config.yaml
vocab_size: 8192
norm_eps: 1e-05
positions: "rope"
rope_theta: 100000.0
parallel_block: false
init: "uniform"
init_std_o: 0.0
init_std_up: 0.0265
beta1: 0.95
beta2: 0.98
batch_tokens: 32768
max_seq_len: 256
doc_mask: true
max_steps: 4700
Each number is 500 + 40 x the weight over the matrix's rms, rounded and kept within 0 to 999. Layers, rows and columns count from 0. Numbers have three digits each.

# layer 2 attention output, 128x256, rms 0.286, rows 0-127, columns 128-191
551558576518587519496558519352464458488526507611482419520518544508513520563430468481503589569552527546443467509542521457514483458445550453525520551503528474504430510488415562494452488468511499
540475548453480452515428502490493620448507448516520581497607518533515486522461519544448530552459474513441437492451503490521555468546563447505562505466579450489540546503444502559512518524509526
447491498527497537383465435527546531519454403499470498594568542485573466542521470447510396469448466484509486475481507440474499537519480543486477489509491536467548484504531531564511534484540486
558514424479474561501445497490451455525507513401497505470422468470463589512549581541453587472516477445532483468516541584515477488504560450514495513494541526494557487475481436477426511487575501
575562505415615492504473536457552457426539524470514545464496401571478451474515441452480530479522481584525564496522469398454501487433411473494509556473556487547486546504432466516471473464495506
462535528530490488468464477454484472509571521442496447428538561515539482453539570489533499493483412518473493452515487497552522508442473490508524523503538472535442501395444456453455484492493448
486421543532489493483541510515477487503478508462519593504578519494450457523514439579462513427535490520487526516501479494442486474506504549472521453490503486555522504492420479441573466495511456
510389463545544517455528484499564500492558570503512528563538523543484459422506576399489514515528489512538547506440491410595555487488435559575494562458438454504403474498490477489444466513502468
487464523443523578548543503534517522576439499535567468515484531460497520473487472476525526526504512504534487505555478500424523522527458518527449439513520525526561459491468519476451525503475520
464484544439463548474501462492479506440515474508494519527549563509447493467503491507437563564493472548488501432434530539473525561569597550574582491537534466525457511468498488490498461476495537
516463495423456421563544560507454546486543552494502502473510562456449524517569488537549458534528540484533500495550516409459507515463476513456513505438543529503504483445492497463375479508492508
492528428541502464506541469461470479514529480485471526513492585500481447503568522507538576503478538464508480500457525509508550516449541468493509482519430549541480495475467503481533508484574526
435510547497515385584524512397507480450520525581510600426469540508528460523410433538492466512450583549520479430508498503453478473459541518449460438484547481396506476501519623504520500542504495
496548462565541470566444556482514475498501518477467530486469568453442557473527464526434539494554420520550515482524546501505532554500506497481505471559468484541473501420486489435524436460530436
495537552476435494536456530491523461496478379474449493503576523569492550540455505517514554559528463525583501538518529513472473527536513491568530523520470463517474541458575443488473494478476450
527455460585475502450529449532523523551544452462585463504514599455415488520503483456471529537394548424499469522492510471453471474487469510525479517537505512551498497565516389538518602514548514
454532522538517475508469521538474493506431503488403513482547494535530497493513476514525468533422544496440493527487533480489488558509525474491509464480481529475562610538522519480521544463520538
560482477433417481527507478580507437444489486495524529521543467531532516461498468530462435411486463495478493527512499508530494419496464458509499540465536527548520434569561565502547464485512514
533514471474534436442550508462576488440579520507471547519576451519465430550516475449466483510454527464489551644532514477517504498498522549441483580429497502500505516534511478560527426533467450
447488545513501558516533493511503489472467461481516566525467519465457439501538542528439584591481476488541490519499501500557473503502529464579475505478485567557454477503560455577571511501487492
510515449427548519506571547498555460435481541457526421449459532538467489469609426492540462545521441457472499490528528519499448544492531487523519432467535560514468456456459493483503478489541477
444433538488552468461554509521579471500490515484502463401515447559501581528370535469558541543428513507481510486466488485468505439566449472522504464499505492457465506515533486456462488506508526
422512488457523502530560474517505452494515493509469460515479467476504538532454511557490502442464506508537545545481603548456540543581446479560420472452523556547527536470509468491488494458528522
546557536629552496444618473517505561480495587528501541571579560515546460465508559465541481502501508490545533525512486549426450449445441506454480476482504517498505522529456458498439464495485473
478506566483427495658432494496539477428517480498553566523567612591504444525458537501520445560402519534524520448454455431506531590438565510522473480487525503447557471473519569532552482500520524
477532503518507461530511447503515533484406527454521515364526516493433496518534566525533550588545525528518482495508490484561458517444494546522429443498539502534429506500538480564463466489558496
477450424529464474475503481497573448520489452521453538488480558432481505521451519512439518355534482517555528429480465489538492444455469521482435431473448513519487461541503532427493578515575463
482475446441412459497486495476548446509486526601530436474502478461450493538442464522572445545487485509516435515482536457543490469483486531457476480480506461520491569493477520515547513516518451
471511399552485538507412466404560505525467546477487506568442451525441564527536558509446496455510482459552519465513444526532512559527487443487562535495512494545516553457499495501510490551474507
476457423438493518417534575505521442495543519528517562509468533511463489522530463539498471493554470483478488460505460463526454423536528519501496464538482471479540468517482497515453568554480480
506470498441511568509529602480509560410482485474441459546488510443481413406444490548606562480564541517516488482470465554483480523445437461528461454538476457501549486502501481488409456438564514
467494628485453560476396420524450440486502520448382436472584475486492473514480502455528423427439510424542518502537462486507592504514583521555561466486445514473459526505445467496481577551495582
513470507521496525467467498438490433502497524520473530614469577540502479525536539515471490482468408443452509503474533524420496482406531481450538538458505518474459489547512496501458502501473554
556481419534519499424498560428617500526491475491495495470446494530551517455556532496582568479581528550462530498449514487515490531494453526527476521491486481542513471515499507541506450524509477
476513520521541432480476409511524502526509500471496518541442481518501556507486442553546541553546530552481520589541565585486527504540524512445437498448476536455510503431471495402483446466524506
516564503474427563437540516521529539522444497547521514544518514555500535392527507534400562480396537524512539491473510518518504460506544559517456521481456501488498504533430533493461495531453489
496464527488575535465418472494450496487480524610469474503596561459528420523464505512467407452531525484548569476455488515494499571557475497491523445477471472488492477488462478461496457544446541
480565424536486438476521475524499504517452518461553610424434571453527429446512479439526474512417464440467496469494544521423545486491489513471515461520544509503494436568492490537509429505461490
510472540520410588529505478443520494537512571478487553524495497583461593470506538553456517492552498493482479474503515512504492471518500461546451438480402507497556521456509472467425547488510533
529443578548450524438539516482545524469523581513551478532507418449545582479489520463507407534513491429495493507415492498530491513515521476606527548413573531513545456468489448502553506487517474
522550500550455521563501514406455517476609459464497472522521481537489519488480521402450491512497514457491563470517530463529586536525501526491560482545501448521514498446519554479550522454481492
511505551533515537498446461522498453503452435483512477534491520474539520443508531476501548506453485511540547414475532578482536537523446540484546457490520543466491467550489557514480471438500501
460518460457499477390556522448434499469574538574402503495543448578477510588508487473346519425520464489464441540507491528493550486531516552531509482527488489505486540475469475539535515538513500
489476557525417480389498512569510437489541555615545541488531520524485445542390507495454497450475547518416523483511506444520484451509538440537449489538545532449579528532553469539542540506376513
477574511447503513534438479497569419442447454476529517531607526505485561573508539532479447400428460466465457528601557483511473517488492468540506551411491593469424496483465566475450468508516484
399605473492487516493526403506464431513520616478507552492577518519560508531547456482459482457530537513515498510482530551500512530494523501543564484556545541495537484437484498557484516488490448
481474520527562461489566539528537561453482472524530544493470490396575475484588474446481577463525450562569451490501484536542492477550530437460516532569525475509529492503507508543560491527486500
504547464567488524476495512471486538458556588451542446551538519487499465481532475531461495467579550560464492531585523529439578497438520479559478453485552535539502498413499514527413518437526500
478508452443464557425561447518499596542520575494500485496444445503476491557452530543470524511506538478590498479450429523494475533465596461490542542524491464529498527497516544536471501524523443
453499463529558490526553572468484548468404490461533431510474516469543354521465578547475475456542486510386547505520521550517542474467382445493498561460515542537504497505532473517630477485466516
592444482549494515467510476432487484458509534457507474503448523526542549478518499496559478500461497503415499502504516523477469490573420496489541447518471507553520476511443551500442505448494479
509531520605510516527542486493473534555520502420493506553500498544486417441454543497536509559459483530516495464483389438535546497540497498505534506525510494515598459459539517553486526581523482
527490615568474479528499466527519503473426491545527496391519549442505397490525451547434546506498499466480563528576532488555501489469512487462530511439520471514515486507523549548531529503465525
466565527562577573430503500494566401561449544481517562457523427485498548542508506463519481498639552517530489510459532519386491498517505512465525552519476544557458526494620508489521490525533477
527504505614574438512507485466477422543491558471517479478446494456567536513501473582484601448484459525489479456487509498440512525492568498484472503525501491459506520409462502446512494448563539
492582570480485552539583530563526546473509522412490501455523610515512502444552615594482553402625461544547511516560541549498490486483421509513572490566438443523500468495540365531443524443542528
526544508536427579465492490517509479491447513544528377532501449566479502518453544528506423534552465446470459488496506456459504533442506471506473483502550526504475592505460451496524454514477504
554478468482487461552477554538501538508533535592494469557498534471447552519487436439498526532520521525505516567540508405454511525532499539422472532527506504550528545487466537465441502558524531
504480566553508477533489483436360523547401507504558533490487499600502487540481537520538468425505502559527503504496468494508582524559505475528535481490515476499518544468486499484519506500486559
504457487536603535500521476430469546483592495485454587542533466455532500477488453458452464453463487459505459565469458499474496443471440464586512521528471534494506503620447511552508497493462563
395548556443504443468537471522526464539505448474536512473547529492509514478441531525522444489562513497517480485482481520462479438472468516567469496447553478466509463477555494451524517529478483
514467609532505456511476554553432476491495413398536489477526500438497544504494468529525569464499510456460586532548524565486469476495468505558492446469458572473552481496483501514486474444516481
483511459473426448450507498471460484467482451468447469512528500503537484503472586573436506464566509566431522461535522542522457557496484448551514529513498429457516500512482518509469436456519522
474442473516529535471547414528527349577496533496508452424468437510487491487568549440568532434542453436521447474540512459500453457540451525550550458448503545456471557486463485484498480520560533
497541460434487517527527517468436516440460494496535476427513522476518465474438506592564506537470503429469547526492559526423497485519500504551507483479451541532423556512460531460447489454456522
609494508456453568524507498512526470498473497533474445446494549486492504522491578527598429452516526461499555465459487499509491524461509543538493529530580489518436495497530524484452483505492490
581431498570443500530525387438538460430490480569552447548488552581584515464600459455522519496612458512524484516429478516489493472472519497532443446484476499447474478549505560447456570478516503
552498493477391417496509523515510511545402457507525519587517487479591512495530570485549481359464533422505468530516534482435522493520501478456476488444481566458582507507520490534443513624461445
538493507486550529540534349461542439496450511491476556437504516457445556460502586503458485488461524450480500477558511465452515570472454558591512492445472533510476586485447461446459507572482486
544531493476513432577451503480564471519550528521404496491517555506468418445452407502431486508500483507478509492507487428494544527484504536495504435464521522504487463520512481496537534491493507
548484501423507538553434535480433609388532627390603516509520579443421399522578535606534499496545483526463506409477465485505485472531520539499480530479483428475515513514522512524475489492559535
512487477492495516512509524499574528511498553551525504566479483523469582476469514492474505549480444578507509441526516532498482504507420472533497474427488557507415518523531437402457486473568530
467498506471426462511529502588458527462448517486550505482529437425486565495421486492469460450557458447540534470525531534503479433482513595565435461501484482543554494541460427422465535493491436
472581386546424503482518578545531543497437471438499557479443504508440478531477577537531451497558434508547558476548505482511471477569534540457500545502468458509486511533533499552468524486532552
541477572491425498429467512533565483513471499502479527460518492469503467450471480478509529444513498469431517586496487596501519447486483440528498485516486475496571577483512465515550560518427518
469493504505464500521392504608507461521523487504558538495496555449457489475436550490484485411515485465499510579436446474505499593525509485554508488468503483421478453518462475515523469550529433
523559469549433443520512500505580528509514451483477505564543517519520534468451487468532563491492495504560471458538471486554471550453473509505480537527534480420436545493509495521448539494488579
520492530514438506556437518484508524447480500484582565470492497597496419541438442439451410419461501468503501500455392500498501491438519499491515500539455524520527544479466529466547577540515468
573507544493544473506549489536562525531522537467469413403514497515568507538449508519450443566489432540529512506462535525450467486513525517491466519539480468542535517479537581463431433497487466
581477469486534524455464532502535478499528484452476501514530524486472543510533475466540493492531503494455529492564518481457517459449492486539472518507449546506447496473509533437452439459491501
483428504567535485507577520481491440584578524514492528518520497448581601568520478448420423396498518457575515484466483491472469566491509460455529509498450438477453498497471507527585514461473528
509479478529511564476494537574448463464444485511470499467455459520514487481499458497458562523475537527464528631571459491498522510465496427480432561490506593511534464520466434532556450437432483
470424455455502478548568479480557518517501569529431332466432575528534517504604527549464556536511541481483483544505464501470443500495488513514471491476505483526506534421547441504428450513538552
550502552478477595489557495551493450429478555535477473459441493466558558553478507505525421499480494495469485519524491529600487560491487504521555544553540417481515513506529502477547426467429467
496534509482516497457518563495537518510517488491514513485488510513531512473553463508423369559538506524519574487458511459508491520552520494444452559556509494418492522406564516440467489548537507
454502561524539489575452436472523507502523539560469467525480455493473561575518524492574487382430500527469516449573515602506435503541531502514505453501458493468450551508497455477503440500516530
503527555455494597526500497560552535617482445483533412531547595519426481442630578413544505520543539574589559513504529490548582480576566462499501495600421472432514459466512423338472532486551557
617444526504495509489449539464532588453520455503509461417474527504511560496486530491502515524540518473521535498544542521461500544531452478496479496562487517472519499519513542399436550558577457
460454501427547458523474461509521488446482569499475583436461494495574519415530532471506569536524448498581498484547532502508519507444479566506465535565471541483462486513508458495490504494515514
549498510491442630531517533398551525481519465396496425522454489606502509483558548491523458456475470489535543444512485448543539500520515550553481482548445496434484498424534492482491445544562479
524547496470498473552497522439403506466456507544460595469529472491445503477526472486427512502508445545471475510468507534477490505459522475506503548405513479564479554518429546473438508513505463
448560460513556500501559517482483517539476486487516532503419512519565532559500502417508605474529455584480513468499482521515530482489450515527550444509508547449528448449454527443506533445450503
447567536439616495546410528500539570504418557468429395531429483502489523574511522562588537383560535504527436527518448496496578513492509491500453502566515417447504419405517509493466461475521477
459511490470484516420580529544495540592526480442537539514516487403490453476476460520523491579501486572472472460492465529546460539498488547509474532488528523487539552507507507506489452512521459
575470494597509613505482549563478480549530525515572484546481518528478485548466498480488535437507512559519518462538489472523492520468471498468451547536514563488448477481505536434524532462526524
504515488477514527573495383543525563514605445427512431511463537522585465516566542517534501530544489497518550516413456496479505509503546463525500498487449442513562534480530491447445485457517473
515514487518560548499456547485510487556717487537620514467452444501574625562481491509583522516513518526500500440547513570498526478540416418523441521494457482451486533540471472548509558495488503
526493536478494428523503465516495497461596561488481484473511512529494412539471513523527407501510493502493490518517577442520444488488514472476516503476486448478489569512524492475442429553541469
512570450570455479484466521449516450550515515450491542487553462506512457450451598441520566554511481463472430430562496555461457471555521518522487494457463489507500520500490455458477519497550483
526561564488475491450461520519463455497524513555516624514533494597445437576404460517507467520459446501486574484518481488511531476516457488503479489476489494450503502518444526580611501526483529
449463560412486410406515445488555429396522484502487529477550464519636558512517471538460454570452558453459513446495542455499463601525468558591482467487486489437498484525508496475487570490495545
537555514492470462497551442515466477485488496466471400537579532513440559517442630477573531507465539509518535470512548511485520478458515492505446464481523482581425489491492529438448395512447431
493506575575514438439495501538570430575535565576549519506514526516520422569425458473519454556495559451504535449479538477476509455472482586481473372518446465446567485542542506533511468530467528
453427547563482454529492529445588475506509510485543506479504481503506476468433484474547519478496580485499473480463494465413525464452509502460468477451490568513539531535483503513528531469561523
467582496425482509456573461434494575551466526447463485495510490443502389507474517492482527521527506450577565424542469568501486568504497477488531490583480501461563479481510455441450558496496527
498580511622524517477446520468613465602489522592444567476533576544451497513481509475506542533468492520475485437521525458493527466460559465508518521536519405478502501491536465559561525561475503
461473430473519526478482487423515526502518539381559451471423436476469463518555561547563435542495515414493476392457486458554472551531516514481519443450536513498493486481510472470459540559493540
497538504573480444589503492459524491497572539515546526490607529445509527498541479530563511503550574500492507498503516523513500486578465507564462461462525439484493445541484530546560453471511514
501460462504552583460542505541483467517543538520592469545596494520552484498540543478492478539490503555587493577507502445536486577499480486470466504500505506447542554483478528443556470531522457
481476491393526545420566539551489436411452536469592481451493499522467560478512486490571592538449534476456489477559491430489478558480463462501491465413514521522481470418499479529511462406464460
520517434446467518600541530459468501514540515519462490463459442510475491520469475491544479554411521511527515481458543552460497544483450463570438498462487500442454513508497498461507477501463513
535487469446540493581546477527466448516527479439439500493439481444518477457617485487549448530491513524580497465497452498557468519511490513582574602524459506468528459499528499467541524486443466
472501550524482597479507557424485501438442508429495563523516550402486483491577530460545593538500415501480484460486449478499482484546484532475544463541411435528554429531498512507493543490563509
564492493495479513447444433455458548553532524481529463502466535506468495446526444532498469450452468506569528493499504495537483543511475536471455562524584516482446499566572563464547438506444541
493472468465561483511440527462515535511514561592499568544535530491498598587630478504540509514467511550501581543484469565435487547503529506444463455457427532527473534478517496481491499504472456
441484453531571455567499516470565502548585477542497381572479491565509506528555624460516558507534520529555423551484487581465466540428549422551563506458504523449431526426532512509461536461500470
520549502498543487623470532513503471426586479514568536521443474488457525472498520430454615556441505484538515496547503562497589538578495485518465499531439491517421494487521489510530451454546487
538460423510435553498543496517510500532509540475497546513517549397516517473537567555462491470505475453499529496460479490462454535547515531476411487410520507443537532505498444434540496488533503
589403497536527497483590587553515446545479530522508468462478531480432615505477565457437476468466541429444495475529404514505433472549500529540545500464562521496440481483477408481508502533480491
426508457559503529579460510465491489432566480450521501434489528571505499468565514489472562556528546463469494547484489507477575484500484566590457420521530445446509463499463475389465444524448453
534590561507618530499502523541394581533520514498544541515541576454507502482579492498463473527477491469533499501468538496489534477473544496529419558619477430507521550501511458514540528512480518
520562433478585443395528489562494530482576509496390509511485476518502538475578474552482629488514501530542522551548459508506478464479486537504522529504413510478541465499434541500551449515536542
448534502447429506517432491520521432451437508491507506510469556354507435481518447512513585491473489493567471514499503505486480494465490507542447501505545543453582415507511550498482549518490492
506497439499500499564484564539493502483577419536448505535505553564490458441566570431448518493440494515492418541428445465510487505530491503473505495521486406562590506493503498544520502498489485
455470498559509464485563565480478561501468486546513547488511481441466478499474443430537468483521479553477477528567522470494499526474455527471446476481450501505485452504469455521454498508574463
491490490522542490517487472497477506531472501498526441524433548510422426447571478557529500464536459450556568519525536511521535514515491500456417482591490541552497530508473473537539483534525529
473520529482477448546532516541576542536482491511447401491459547472459530485509497606438494509485472483514509498470518492488537545500513488467584550507512508552498472429519569452509484520521452
409495432513534542543522547545491531551527572539488499539506511475603505545547438473557444520518531506580528500470523470538550558498500526477497415495573507540519443540507519512476518473518582